Part of a small language model's weights.
Architecture: RMSNorm before each block, learned positions, no biases in attention or MLP, tied embeddings.
Training: a variant of Adam for these matrices, 443M tokens, 14707 steps.
Each number is 200 + 40 x the weight over its row's rms, rounded and kept within 0 to 999. Layers, rows and columns count from 0. The size before them is the row's rms in percent of the matrix's.

# layer 6 MLP up, 1536x192, rms 0.149, rows 302-338, columns 0-95
095,140,247,186,164,157,220,221,233,185,194,184,226,103,206,140,225,223,162,213,184,214,203,198,185,226,128,145,254,259,170,202,229,195,260,144,174,254,210,210,282,215,164,236,260,187,218,183,233,227,159,259,250,203,216,173,190,206,170,181,287,202,346,181,184,151,226,196,162,234,119,207,189,213,197,182,192,240,253,164,189,204,187,200,220,190,180,158,171,223,152,188,197,234,128,223,137
080,177,151,255,193,203,221,205,269,249,229,192,168,122,251,243,215,227,170,234,196,229,247,217,186,196,124,219,256,220,186,260,253,238,168,213,212,215,289,134,205,208,138,173,203,149,194,275,167,228,182,191,196,159,217,216,181,205,172,143,244,123,239,155,218,168,142,204,177,175,254,206,229,167,231,167,192,210,239,181,193,210,182,124,84,198,135,170,176,198,244,205,206,208,98,152,188
098,185,196,165,178,200,182,133,241,128,215,301,233,137,227,172,236,259,192,200,172,219,144,185,295,220,247,228,196,159,197,266,257,293,121,183,173,277,157,248,228,292,214,169,206,138,220,274,257,133,168,194,188,219,166,143,210,176,230,215,246,239,259,172,198,184,162,204,191,247,245,174,196,146,251,244,238,251,119,168,232,249,158,256,246,210,195,232,244,167,216,217,244,166,211,174,219
107,203,140,166,162,263,266,262,174,238,191,225,179,222,224,144,240,196,208,225,162,243,162,182,214,140,215,180,198,140,264,204,268,242,191,142,137,191,238,321,223,199,203,234,250,198,162,121,222,198,203,217,147,104,198,150,208,149,249,316,223,210,172,220,166,231,164,165,274,153,263,188,154,202,215,252,194,154,191,229,195,200,140,178,188,194,249,127,197,138,224,222,156,203,191,200,108
096,196,187,225,204,266,178,210,249,142,138,206,169,164,250,235,283,234,152,267,275,169,185,213,273,263,149,148,211,178,181,144,148,180,229,189,188,159,235,188,241,235,188,197,204,134,174,280,182,131,208,224,237,222,300,184,200,213,183,197,255,225,254,179,191,229,171,162,154,211,215,182,194,178,246,182,184,226,188,153,268,256,193,203,167,205,188,203,123,206,182,202,205,197,218,227,147
109,181,236,150,239,148,224,214,186,242,192,147,223,218,185,157,237,197,152,225,272,177,175,128,257,152,232,122,186,185,151,154,195,189,131,267,190,294,173,224,237,305,231,189,156,234,219,188,229,205,179,197,192,112,148,218,275,223,174,139,220,205,228,225,191,214,178,231,250,181,174,194,239,209,237,272,169,184,229,204,247,185,164,279,138,139,156,199,233,230,188,212,221,142,209,200,230
101,191,210,198,157,210,218,200,137,109,206,175,196,167,249,230,245,225,209,208,209,200,171,127,192,260,151,201,195,201,238,165,234,169,227,221,221,180,196,212,213,226,231,206,158,215,260,276,168,282,274,168,265,170,173,217,134,163,232,242,190,197,204,190,255,131,175,152,150,184,162,196,259,245,231,272,181,223,217,212,157,146,211,234,225,173,210,208,307,261,233,161,287,221,217,256,113
104,240,192,187,167,185,303,115,184,146,188,181,190,185,219,202,197,214,127,201,177,233,152,168,198,162,109,192,211,158,186,184,223,186,247,204,224,224,160,265,218,263,239,171,203,168,187,198,195,161,230,251,264,226,165,242,250,98,268,268,218,165,298,212,204,156,161,214,210,154,196,189,146,293,286,216,170,194,199,185,228,229,154,174,215,190,243,228,225,248,230,135,157,183,186,212,232
098,182,174,292,232,153,222,197,157,149,203,218,197,199,212,231,227,145,191,189,210,186,248,226,222,213,178,141,166,102,231,167,231,146,208,167,244,216,203,238,235,228,208,194,213,214,157,247,202,181,307,224,148,191,154,152,261,155,207,164,151,135,254,223,209,179,137,124,258,247,262,204,144,153,237,196,150,177,194,185,329,214,253,148,224,141,210,192,233,192,194,228,188,161,171,142,228
088,154,146,234,182,205,252,187,178,205,197,188,162,143,258,220,240,224,171,211,158,209,151,212,293,254,209,240,260,145,226,172,188,194,148,244,176,221,232,183,200,263,123,199,163,207,245,264,255,213,152,179,227,150,216,186,200,250,227,134,183,235,205,200,179,207,228,210,143,239,201,172,368,202,292,287,171,251,117,180,166,264,235,169,167,272,183,269,230,229,200,178,152,194,178,269,238
103,196,201,195,206,169,207,163,245,136,244,245,184,244,157,142,262,166,228,212,274,156,128,117,205,192,222,195,165,103,180,171,173,186,127,244,186,236,168,247,147,277,270,239,205,193,144,147,147,144,200,256,153,112,146,88,188,155,273,153,183,157,209,235,161,236,225,252,169,149,214,194,245,262,259,247,193,203,224,195,178,247,178,249,142,203,172,213,258,231,137,258,236,253,233,208,164
112,232,228,191,252,257,170,255,246,152,210,238,260,130,167,223,267,277,181,227,242,205,159,165,243,185,180,222,204,157,205,142,172,188,77,235,161,258,181,240,203,202,176,227,206,151,217,175,220,184,220,193,151,127,182,180,242,194,207,260,234,213,214,167,214,177,199,221,217,198,194,197,163,221,280,203,254,296,215,84,210,220,197,199,186,146,155,148,221,268,116,219,172,196,230,263,218
114,232,164,201,225,211,252,189,143,194,271,247,275,210,231,222,215,159,208,230,203,266,219,200,196,257,225,208,159,171,247,253,276,149,148,204,147,267,218,205,320,234,155,242,208,209,198,211,243,195,127,210,192,84,177,165,171,119,155,175,155,162,204,200,191,173,218,216,276,208,185,203,202,200,183,198,180,253,261,201,209,170,174,266,170,161,161,184,215,197,204,134,267,240,247,196,271
110,262,182,218,180,158,203,189,178,157,229,241,247,208,182,209,183,263,220,218,122,229,192,103,232,212,182,168,208,181,145,181,233,158,227,213,232,211,160,159,259,204,254,226,198,245,192,199,152,208,189,177,182,172,181,187,213,222,248,188,184,154,193,246,173,61,204,155,167,167,197,188,165,226,203,185,200,234,176,189,149,300,205,250,124,189,140,223,276,167,128,238,194,208,142,260,161
111,208,173,264,240,193,277,231,200,232,177,150,196,227,178,242,216,200,114,232,203,243,231,218,220,186,101,243,195,157,189,227,273,220,160,145,201,169,180,241,225,221,125,186,118,198,253,256,194,210,164,263,216,215,228,234,201,154,252,238,181,182,277,143,189,234,180,208,269,188,182,180,189,269,216,191,245,259,190,177,173,262,230,204,172,178,213,175,218,230,261,236,123,258,249,236,216
083,271,246,221,159,198,175,288,242,219,268,168,163,190,174,204,255,271,221,243,219,195,193,193,236,208,116,218,200,217,178,268,238,229,143,168,208,202,212,187,183,209,189,130,143,232,246,176,214,163,148,220,250,257,180,224,133,228,130,230,223,205,120,196,161,145,171,221,235,213,221,205,258,180,204,222,182,190,241,164,166,186,147,204,144,218,189,159,223,241,219,190,276,248,243,216,236
092,190,221,176,166,250,149,223,247,147,230,243,262,188,166,204,220,227,239,201,273,236,188,181,223,156,145,160,245,154,251,116,224,176,128,204,213,231,166,221,198,149,152,168,220,135,203,167,180,163,196,205,191,197,188,222,234,204,209,254,137,145,251,206,175,214,185,112,215,259,223,207,172,210,278,211,235,216,323,161,233,216,145,216,158,143,217,178,204,181,225,194,212,155,233,172,235
111,311,248,177,223,224,292,211,208,212,216,236,186,198,168,194,267,222,205,240,289,193,155,185,182,76,215,152,243,146,166,179,216,192,275,136,159,260,155,245,225,161,223,147,211,165,189,264,176,142,229,218,167,189,161,232,318,221,221,251,212,161,216,200,222,255,196,172,269,183,185,206,141,273,261,210,190,275,188,147,236,237,185,186,202,163,183,231,173,276,179,213,210,216,176,246,177
110,255,203,252,175,199,186,220,192,172,246,183,172,182,174,197,222,180,211,248,213,173,70,186,260,226,178,39,187,200,160,139,188,230,214,213,183,157,206,243,189,210,163,226,257,261,133,195,251,268,191,200,225,157,252,164,165,196,292,201,151,226,179,197,229,135,115,205,189,274,271,187,180,292,268,199,244,178,215,218,238,239,150,229,181,180,154,249,212,219,188,184,119,237,122,197,152
099,199,202,218,206,213,282,187,244,206,228,230,220,166,134,187,196,164,158,251,183,197,255,249,191,202,228,234,192,199,186,258,177,188,174,162,136,247,216,229,200,229,178,169,249,220,214,190,233,197,205,241,186,141,272,146,211,102,181,244,198,197,216,196,234,206,186,181,228,163,188,201,211,217,186,175,262,234,293,150,280,145,214,203,155,169,136,157,201,171,218,174,195,273,184,153,139
093,255,158,207,245,217,268,228,201,166,253,209,255,167,173,168,149,266,231,222,184,200,162,251,170,186,195,248,99,223,184,157,160,242,184,228,182,176,215,191,135,152,134,169,188,232,226,161,195,242,164,210,168,102,230,174,197,191,193,174,211,113,209,280,222,154,210,176,198,215,225,185,225,226,171,229,243,232,233,205,215,146,210,248,226,158,212,170,216,157,202,198,209,245,212,227,229
121,228,250,146,251,222,239,99,149,170,191,173,175,141,228,190,227,155,195,232,177,256,148,215,256,211,182,158,214,241,205,150,166,248,169,167,235,208,105,252,211,190,203,199,193,165,201,260,190,187,144,219,208,125,157,192,174,209,177,160,195,150,235,186,196,224,129,173,190,229,172,181,196,270,240,168,256,178,180,164,225,243,119,267,208,204,242,135,265,198,142,284,187,172,238,216,174
105,243,212,135,234,152,236,148,183,154,243,182,291,199,174,225,145,222,123,244,225,250,273,170,136,181,222,163,165,143,210,188,158,161,206,191,194,239,146,201,228,188,126,190,226,225,153,180,243,117,140,243,206,150,137,206,247,165,189,145,206,202,228,211,159,206,175,154,230,222,166,202,195,225,225,212,156,207,195,196,214,172,191,284,198,121,203,145,214,221,282,269,143,179,261,171,161
091,240,194,213,280,186,215,167,158,119,148,241,119,194,144,197,200,221,216,221,151,211,160,200,261,147,203,192,262,222,206,193,236,265,161,180,210,148,188,240,247,184,156,228,267,211,196,293,141,198,157,230,233,243,237,192,170,166,167,155,265,238,219,253,242,198,211,146,192,266,171,172,197,206,200,212,239,147,235,130,241,153,120,219,177,163,183,204,185,224,223,253,165,342,154,180,191
100,246,207,162,242,180,188,216,191,161,238,212,138,220,125,271,189,218,184,220,153,255,162,216,226,237,144,181,184,231,236,203,221,183,183,200,182,212,103,211,218,223,199,199,188,141,225,283,232,197,195,256,193,196,265,217,138,155,216,120,214,199,176,149,189,215,239,93,219,251,292,194,157,266,172,247,174,225,222,109,290,174,182,164,230,214,104,190,229,217,176,268,194,232,149,187,210
106,227,203,215,222,153,201,174,180,186,203,167,198,152,174,112,171,179,195,253,248,206,161,208,173,148,192,166,215,184,272,177,198,283,189,213,215,308,143,235,268,180,229,224,255,148,214,254,182,125,153,220,173,169,143,169,216,130,181,205,163,207,222,224,206,128,139,153,228,222,193,201,239,218,227,201,268,169,221,208,178,158,133,203,207,135,176,247,255,207,209,196,216,255,268,162,150
094,202,203,234,152,216,150,221,183,142,181,135,214,182,151,149,189,221,154,256,257,187,165,241,261,225,179,163,223,200,171,101,217,194,250,204,201,242,185,248,184,163,255,108,209,132,213,288,177,228,108,199,229,217,211,143,102,217,253,151,183,250,187,217,90,202,223,237,223,168,236,178,264,200,285,245,196,295,273,201,182,226,182,197,200,237,176,200,224,189,237,201,235,253,234,176,149
109,284,122,167,181,153,160,215,214,196,210,179,248,168,182,160,122,226,201,242,190,204,237,162,178,187,174,216,147,204,220,184,216,264,188,157,180,218,218,202,215,220,218,181,227,194,163,161,252,223,152,166,136,225,141,140,247,203,254,187,221,158,217,244,206,168,180,243,189,162,175,190,215,247,256,187,163,211,136,208,232,251,206,215,154,140,199,166,204,319,168,283,142,207,263,206,231
098,193,211,221,179,257,195,222,186,209,156,195,176,157,150,185,216,145,216,209,214,280,166,238,217,221,175,125,198,185,180,219,259,194,167,266,173,199,230,178,147,199,212,161,161,170,133,180,148,176,243,198,259,140,239,243,178,217,232,202,210,99,212,218,205,214,212,191,183,253,187,206,197,156,199,205,259,189,244,121,240,225,153,244,145,187,223,180,231,239,200,180,116,251,186,227,248
083,209,183,252,174,209,158,200,234,229,211,161,221,225,155,172,227,237,215,274,220,191,150,282,243,175,134,172,266,244,189,210,232,169,226,222,192,217,242,253,238,214,118,235,307,155,204,234,165,168,184,237,248,258,172,243,248,194,159,173,235,148,162,179,184,222,174,157,215,207,212,189,194,176,141,204,227,220,233,212,239,175,256,148,197,211,137,215,256,278,230,204,176,238,185,174,187
095,154,186,263,147,206,201,253,185,212,156,194,229,188,237,163,195,190,205,203,165,241,164,181,306,224,156,163,221,175,129,136,202,249,203,232,182,268,189,201,258,292,214,237,204,184,257,221,195,133,202,212,189,196,226,138,235,292,180,188,184,180,250,250,191,178,225,188,126,237,261,174,251,203,170,260,207,305,189,179,213,286,162,221,189,235,167,227,209,189,198,270,243,194,219,246,208
088,161,159,167,167,179,245,183,156,167,267,230,259,149,192,172,159,138,178,211,198,275,238,201,192,259,197,203,205,151,226,254,138,167,164,308,172,223,203,196,192,238,234,237,234,177,213,162,281,224,186,129,200,245,258,205,153,208,176,144,232,195,151,303,192,245,170,144,226,181,219,190,243,208,118,146,204,214,180,224,195,232,207,187,286,177,165,193,217,177,151,190,269,164,213,176,202
093,205,157,174,193,231,259,229,139,185,270,259,237,155,218,224,160,148,152,226,210,202,195,140,166,176,207,178,210,195,126,243,162,198,193,114,198,281,171,159,224,183,151,196,239,203,173,166,225,116,133,189,237,212,224,129,259,144,178,195,160,207,154,207,152,165,142,164,247,250,198,191,246,218,153,201,149,248,140,145,204,178,121,219,165,207,176,115,139,198,150,222,166,264,300,159,214
098,226,181,228,212,175,198,165,189,243,274,258,207,223,203,139,233,250,233,224,201,170,167,212,221,183,158,122,127,227,215,263,237,178,162,142,187,215,143,186,260,204,123,151,195,166,189,164,185,240,154,250,232,265,198,219,142,196,199,178,137,226,237,196,239,195,166,154,230,212,196,199,288,253,174,233,257,263,219,169,213,108,150,229,207,169,255,182,228,300,227,159,236,242,146,188,185
355,196,197,210,197,230,157,243,229,173,230,234,253,148,188,177,228,269,149,196,235,234,173,138,204,173,144,234,225,173,258,151,255,173,141,245,157,256,145,220,222,191,136,194,225,137,199,181,257,211,206,266,179,177,227,216,223,198,194,233,229,135,268,196,142,202,152,167,171,266,219,210,182,205,230,182,230,250,272,167,254,204,145,226,144,140,133,216,194,205,237,233,163,232,218,238,183
099,141,216,218,224,207,265,212,184,205,205,208,232,196,187,68,186,154,194,215,196,205,162,180,199,100,295,177,181,173,255,150,165,222,197,202,187,231,163,203,181,212,265,227,257,213,180,117,233,253,188,159,214,220,167,217,241,222,186,179,210,142,271,260,184,212,229,193,193,179,255,188,212,139,138,241,195,206,191,203,204,207,149,248,199,237,157,247,212,225,152,216,269,221,171,229,176
087,264,218,174,220,215,231,193,219,227,273,194,289,264,144,191,192,293,125,239,173,248,173,249,205,180,250,140,115,291,217,256,226,175,218,254,232,191,202,203,192,199,84,188,85,226,153,203,188,189,119,212,121,231,183,242,186,211,165,198,200,164,236,168,228,194,225,254,198,198,205,221,174,179,250,188,213,183,162,97,268,168,180,234,224,162,268,174,215,204,157,210,161,145,180,267,234
# layer 6 MLP down (transposed), 1536x192, rms 0.141, rows 302-337, columns 0-95
102,250,205,183,285,175,240,199,211,223,208,298,190,205,197,177,179,206,210,276,205,218,230,102,197,199,215,213,139,150,229,201,198,228,211,188,121,221,199,280,168,204,185,208,149,205,181,245,165,172,291,233,115,205,188,229,213,191,266,268,201,235,121,143,207,219,262,261,135,205,192,196,148,228,267,214,184,241,141,177,241,189,230,192,295,221,199,237,240,247,186,260,219,127,251,207,158
077,196,141,175,184,177,267,148,192,269,156,137,238,292,196,157,233,226,281,180,188,164,153,191,259,133,238,221,121,221,251,213,176,197,180,111,228,220,154,179,225,222,241,214,174,251,226,156,218,157,218,161,159,246,117,216,235,224,215,195,184,222,110,157,218,271,263,180,211,158,241,234,230,225,204,208,243,174,168,236,264,193,191,277,257,198,225,220,253,212,186,235,240,208,278,179,216
096,163,261,161,227,91,227,198,202,234,194,232,243,217,212,196,258,217,236,140,166,194,170,184,193,196,190,187,183,169,208,179,197,280,266,181,259,181,203,255,255,225,247,174,196,249,251,252,114,236,246,265,215,204,222,145,226,156,219,263,207,147,156,180,184,188,111,144,214,212,191,202,186,208,100,196,176,160,219,279,224,196,265,257,122,223,150,165,224,182,229,217,134,165,161,290,206
105,178,193,217,233,223,189,212,157,220,224,159,165,161,146,182,230,230,264,176,173,179,206,184,218,192,201,199,168,196,160,228,175,194,236,218,197,193,194,134,212,71,213,203,281,227,112,222,169,229,187,186,226,111,204,178,202,221,208,266,167,255,200,173,143,249,144,233,211,235,212,196,263,321,202,226,185,228,209,172,255,263,162,233,181,162,213,238,201,291,162,154,261,152,216,226,175
097,255,210,152,188,162,132,200,164,184,121,141,222,170,152,198,184,206,227,242,154,210,284,207,231,230,222,184,186,174,155,139,171,190,241,246,209,265,194,247,169,213,137,106,208,148,139,187,161,158,197,189,179,223,140,205,219,214,162,196,202,188,186,204,203,114,220,177,177,120,171,188,272,232,207,167,200,154,213,205,161,288,174,176,177,162,219,188,251,209,195,166,301,215,232,170,214
102,170,222,160,270,202,224,196,260,221,215,155,229,258,237,235,213,268,186,243,183,284,202,236,147,243,197,218,155,175,160,177,139,231,142,181,174,189,216,231,246,234,142,195,175,207,224,239,141,232,199,231,212,174,230,270,200,161,187,189,171,271,231,201,190,215,171,187,196,197,264,198,229,219,174,191,234,204,244,234,211,207,224,189,263,209,185,231,118,168,248,209,230,184,166,236,233
096,226,252,217,169,224,209,222,177,250,222,198,176,154,126,278,222,195,166,259,142,244,201,235,238,243,139,284,206,140,233,266,195,182,179,185,102,294,177,190,233,145,159,209,205,206,191,194,253,179,202,219,199,221,170,218,165,266,212,149,201,140,235,191,221,186,279,256,161,271,183,177,204,224,169,200,162,199,177,259,221,164,153,170,218,208,191,187,187,218,209,194,225,199,222,196,179
117,255,176,295,199,251,181,212,288,164,191,291,245,215,224,195,158,227,197,183,272,165,220,213,203,219,222,151,160,211,120,242,196,167,182,212,201,189,180,131,238,179,209,248,214,193,208,105,202,140,217,271,171,254,142,208,198,128,191,220,190,195,193,240,211,192,253,179,201,286,207,196,154,230,113,252,175,193,254,176,172,193,218,245,173,224,192,259,194,199,242,231,191,209,228,283,119
107,181,279,163,162,233,211,208,212,252,252,135,155,166,147,234,196,186,180,39,169,175,214,174,188,150,156,248,196,272,165,262,188,207,215,269,165,210,175,244,186,195,187,196,250,217,206,187,195,169,169,269,207,249,189,183,179,190,169,187,263,197,177,226,207,240,192,244,180,169,208,145,186,186,200,252,213,126,248,196,188,167,221,236,201,230,217,181,193,189,192,236,178,189,213,263,209
089,204,154,194,229,199,240,242,162,249,231,209,200,167,199,193,249,237,211,117,232,264,176,194,197,203,175,177,230,229,176,232,186,176,262,294,263,193,266,184,150,199,262,221,206,214,119,206,214,232,91,224,246,253,218,205,140,199,237,273,174,180,215,225,168,112,258,129,199,206,179,228,187,136,200,205,237,198,226,191,171,206,275,235,153,144,199,205,164,215,235,167,235,246,188,242,178
105,184,199,206,205,230,144,197,190,188,211,186,216,154,267,229,159,213,187,133,116,252,276,170,138,258,199,137,186,274,166,218,145,184,201,205,248,153,211,120,237,186,213,227,273,177,173,198,233,188,247,172,277,236,255,203,200,249,145,197,220,169,238,216,178,223,113,115,202,226,228,163,183,237,205,202,143,197,253,201,179,164,218,122,216,183,230,111,171,167,166,142,173,207,174,246,186
101,206,210,188,183,205,213,225,201,160,183,204,188,205,233,187,205,171,224,165,155,222,214,197,212,176,123,251,204,231,213,191,225,143,207,211,265,184,192,181,183,210,201,169,225,198,214,159,198,223,182,233,242,186,221,207,208,207,251,194,220,192,237,238,160,175,184,180,193,200,177,258,126,159,205,214,248,197,266,165,239,194,196,165,202,151,175,177,152,244,204,188,173,228,189,201,219
109,213,114,177,185,172,196,135,236,106,259,231,276,177,208,207,196,213,199,226,126,284,265,215,196,199,152,171,207,243,220,140,205,156,188,147,158,204,212,199,243,196,196,202,134,184,256,221,170,205,226,252,133,187,200,172,181,157,172,207,201,272,198,171,251,276,234,194,166,121,157,215,126,225,187,183,179,168,293,224,185,187,221,164,191,233,214,226,270,131,237,165,179,200,164,189,256
119,162,200,216,234,215,178,96,179,163,170,183,255,216,207,179,212,209,242,197,164,231,230,116,128,184,195,256,237,186,147,150,235,241,179,250,179,234,163,138,235,188,194,199,173,277,271,248,261,217,224,78,156,212,218,271,141,182,172,158,164,205,183,178,158,191,200,125,138,162,165,204,185,180,190,161,166,216,212,209,153,215,243,162,227,217,172,149,214,197,201,134,247,215,214,238,200
102,144,213,239,211,202,163,223,174,201,273,182,187,218,238,212,195,141,211,101,172,193,216,276,180,156,207,187,193,212,204,169,245,136,213,222,259,155,220,186,128,121,241,160,146,229,139,158,206,227,199,136,234,266,228,207,185,187,154,161,184,292,228,200,231,172,199,134,242,151,176,269,227,199,224,306,201,255,208,226,211,214,246,130,248,205,208,227,140,261,152,119,209,212,212,231,195
080,222,168,196,210,94,245,190,166,192,182,193,169,207,200,225,135,153,177,191,222,193,160,271,209,185,248,276,280,190,202,245,157,184,221,188,188,174,216,241,238,181,160,243,230,246,194,189,225,150,190,182,150,177,188,166,264,215,242,155,173,159,157,231,233,204,147,150,157,176,141,160,219,135,260,251,232,256,210,236,158,216,230,194,276,232,222,174,257,209,172,180,214,189,192,190,241
092,165,207,212,217,181,200,210,221,211,190,196,187,175,220,186,179,201,169,18,194,199,156,206,192,179,212,207,176,185,247,223,166,198,178,191,173,198,240,219,199,167,216,195,222,181,171,204,215,183,182,211,194,201,194,164,203,181,182,209,179,181,217,221,199,198,186,201,218,189,234,229,195,206,194,196,205,219,239,176,211,173,190,234,191,195,206,216,170,193,211,220,188,223,198,198,189
117,122,197,231,174,201,195,235,119,157,168,200,192,179,289,222,223,208,208,232,142,181,207,189,227,187,196,221,221,212,221,246,231,205,236,158,192,188,228,134,230,154,247,284,243,137,193,137,204,178,137,208,219,202,125,172,150,307,202,211,205,235,140,227,181,170,177,200,165,184,237,180,146,214,155,117,171,204,205,173,202,161,128,186,172,276,236,266,215,154,237,284,173,203,176,194,220
119,265,200,216,196,176,206,245,216,178,213,157,231,267,186,139,229,184,201,251,250,267,162,242,172,197,222,208,127,227,254,223,279,194,214,258,144,205,110,190,152,161,201,252,293,141,225,270,239,173,200,196,158,123,174,225,226,248,193,255,205,183,218,190,229,234,192,193,128,243,244,216,204,173,212,211,220,191,227,216,228,174,282,198,180,179,243,172,126,226,177,177,197,284,177,174,233
103,168,186,126,323,173,234,213,234,223,185,242,213,229,191,182,206,167,150,252,138,197,232,151,148,190,173,168,212,175,166,173,178,118,258,154,233,118,207,190,193,242,209,224,142,180,224,134,270,254,186,196,170,242,84,203,186,179,192,246,182,177,155,214,195,186,274,221,207,195,210,184,206,173,133,215,254,208,229,204,174,195,203,267,125,207,165,203,234,202,172,228,163,204,183,172,185
090,144,100,183,254,251,176,169,231,221,208,199,180,233,153,191,238,224,189,236,257,213,183,249,226,211,219,220,134,255,184,90,198,162,217,180,227,229,182,225,207,181,184,168,243,206,173,199,208,272,214,162,248,246,156,233,162,170,181,299,228,222,154,265,210,180,240,198,301,219,247,201,180,239,162,206,214,247,218,139,232,172,216,120,286,230,260,177,228,159,149,263,226,183,196,160,183
143,201,242,250,133,168,136,147,293,223,209,197,237,216,211,181,220,227,196,212,169,194,226,235,184,165,198,75,141,247,193,154,262,202,272,219,192,220,195,253,184,209,212,187,169,195,199,241,189,190,228,215,227,197,200,240,245,123,259,240,212,186,269,157,117,224,241,162,232,260,214,217,203,244,189,153,193,224,144,191,113,253,145,206,171,198,238,247,207,222,138,227,160,138,179,221,194
099,180,188,239,142,253,216,155,141,215,181,198,216,210,197,277,221,205,175,222,199,175,130,141,161,177,195,181,197,141,192,181,215,176,190,222,168,260,226,172,197,230,125,193,179,220,180,218,232,172,198,210,246,266,234,196,182,238,262,215,244,242,189,172,203,217,213,225,247,147,181,167,188,206,198,137,158,200,164,264,139,225,292,228,240,158,160,255,248,262,226,244,232,163,212,240,261
084,200,164,173,186,185,172,205,177,186,206,173,172,121,171,288,171,263,189,330,212,192,269,214,245,218,246,170,315,234,161,205,179,212,172,187,183,108,214,211,204,127,199,208,229,202,231,266,213,189,233,204,246,213,242,207,196,291,179,208,202,134,174,213,246,218,259,266,221,215,169,204,135,281,132,145,166,193,141,227,186,220,219,198,231,204,269,158,245,206,177,217,279,178,200,213,230
100,247,219,184,202,180,148,284,255,153,180,275,218,246,231,227,209,163,202,221,238,279,236,153,185,220,214,203,190,155,197,110,205,254,198,217,111,174,204,178,132,208,165,149,213,234,209,201,251,166,264,188,180,212,208,192,236,200,157,241,179,232,222,228,198,168,185,288,225,202,234,175,233,200,123,273,215,181,217,283,223,247,152,248,177,184,184,165,156,151,255,187,168,160,169,238,226
119,239,143,182,192,135,229,189,220,172,166,207,220,240,251,183,170,248,204,314,182,195,141,186,264,207,214,226,207,208,225,104,246,284,149,221,170,215,239,133,235,194,190,238,165,255,201,206,183,215,179,197,177,152,213,212,179,214,169,182,201,217,209,215,213,173,226,252,183,217,220,107,172,238,139,176,208,224,144,232,210,228,211,230,208,209,194,144,209,189,162,189,187,183,192,217,216
089,182,197,133,189,250,218,234,120,221,158,225,158,203,243,242,163,153,198,258,179,170,197,172,234,223,217,221,185,216,168,266,260,226,256,210,190,237,197,221,213,234,139,177,161,207,188,146,195,212,180,182,208,176,160,186,174,136,164,115,215,172,230,202,238,191,183,238,173,249,217,222,263,253,153,171,159,119,250,278,203,172,202,210,172,212,204,114,247,245,182,175,194,223,210,144,220
118,200,195,155,163,180,250,155,134,123,145,291,181,199,202,207,203,167,187,169,214,244,206,188,215,188,235,200,257,136,235,151,162,179,197,213,221,214,177,206,256,225,171,201,205,171,188,178,241,305,218,204,225,195,167,197,171,241,230,175,217,205,156,165,131,175,246,177,169,199,167,212,162,235,231,149,140,91,256,224,200,214,209,233,264,220,179,251,157,215,194,257,307,234,291,217,279
099,258,181,214,139,188,178,226,203,143,239,261,223,220,222,166,218,159,209,212,187,175,131,104,179,242,144,188,120,94,227,202,163,207,233,230,187,149,127,168,294,162,208,202,203,168,213,212,194,188,229,177,173,163,200,252,193,167,145,226,154,175,135,142,175,131,115,209,151,262,203,234,187,205,239,203,167,139,190,241,181,193,135,208,195,242,163,277,203,184,253,197,130,141,222,215,150
092,221,119,217,132,221,195,158,245,174,131,238,206,216,205,191,230,197,186,178,241,238,233,151,225,201,267,226,155,236,219,141,209,238,171,223,184,242,148,206,232,179,197,231,182,211,210,258,194,227,190,188,136,202,221,200,215,138,230,281,187,174,225,201,232,165,164,239,177,173,221,207,250,249,189,182,212,198,206,333,263,264,200,258,179,238,195,243,172,192,148,222,216,169,160,189,163
095,195,200,171,231,161,203,190,157,198,222,239,239,237,148,185,210,244,163,107,226,232,220,199,155,139,223,216,251,171,224,210,159,138,208,213,248,184,153,136,259,129,150,244,212,225,182,117,181,242,192,206,180,146,251,207,158,173,154,268,157,175,198,161,155,243,190,192,198,148,178,192,191,252,217,123,161,144,184,192,180,216,201,224,198,234,316,256,260,253,219,184,190,120,269,179,225
089,267,238,252,259,178,169,201,210,202,195,154,143,222,226,220,216,234,225,178,237,168,204,165,203,183,156,208,219,188,164,96,264,241,182,146,237,238,167,230,229,208,150,192,186,244,197,237,157,184,173,280,172,162,149,194,228,134,215,261,222,187,186,63,212,180,252,232,182,222,228,225,141,214,304,195,146,192,223,200,191,191,195,231,154,225,199,167,156,196,233,161,192,231,210,210,188
091,183,204,197,213,145,177,228,227,190,204,239,187,204,192,165,144,178,257,233,211,257,208,216,98,190,226,177,167,250,229,159,174,256,237,176,224,264,203,244,157,234,151,163,295,156,191,155,216,221,140,181,188,201,213,166,239,205,337,141,195,232,261,267,186,233,145,215,194,237,287,202,153,193,150,148,187,223,116,148,114,229,238,272,192,201,195,131,171,186,202,213,203,189,192,220,174
107,177,229,257,198,103,190,242,225,199,192,199,229,239,198,206,186,260,216,222,181,138,150,178,212,219,198,201,236,269,173,92,223,189,255,169,180,136,239,163,246,170,147,201,183,235,230,186,251,171,201,202,234,206,183,208,195,201,205,208,214,242,191,186,132,168,236,249,203,89,238,237,231,176,159,220,162,231,111,172,83,195,113,198,190,241,228,195,181,151,279,177,260,141,134,237,238
115,200,204,192,196,204,208,218,193,191,201,194,199,160,226,184,228,223,177,54,209,199,208,194,191,186,171,210,217,185,219,205,188,168,180,216,181,207,178,224,176,212,205,175,208,191,211,191,200,189,200,217,187,195,205,212,197,193,196,179,213,189,231,209,191,191,169,196,219,190,201,276,201,202,193,200,202,200,241,203,194,203,205,216,182,186,166,204,200,196,205,185,199,214,219,213,216
099,252,191,233,173,206,160,151,232,158,245,204,230,207,240,178,159,199,196,213,173,233,247,226,177,215,165,265,160,173,243,195,98,171,197,197,260,189,177,199,194,196,165,181,193,172,191,200,196,173,197,197,182,163,296,197,213,218,179,221,134,128,167,137,170,194,148,158,277,136,207,178,140,204,244,161,200,151,289,243,137,187,194,203,247,202,234,197,248,131,257,178,237,211,170,174,227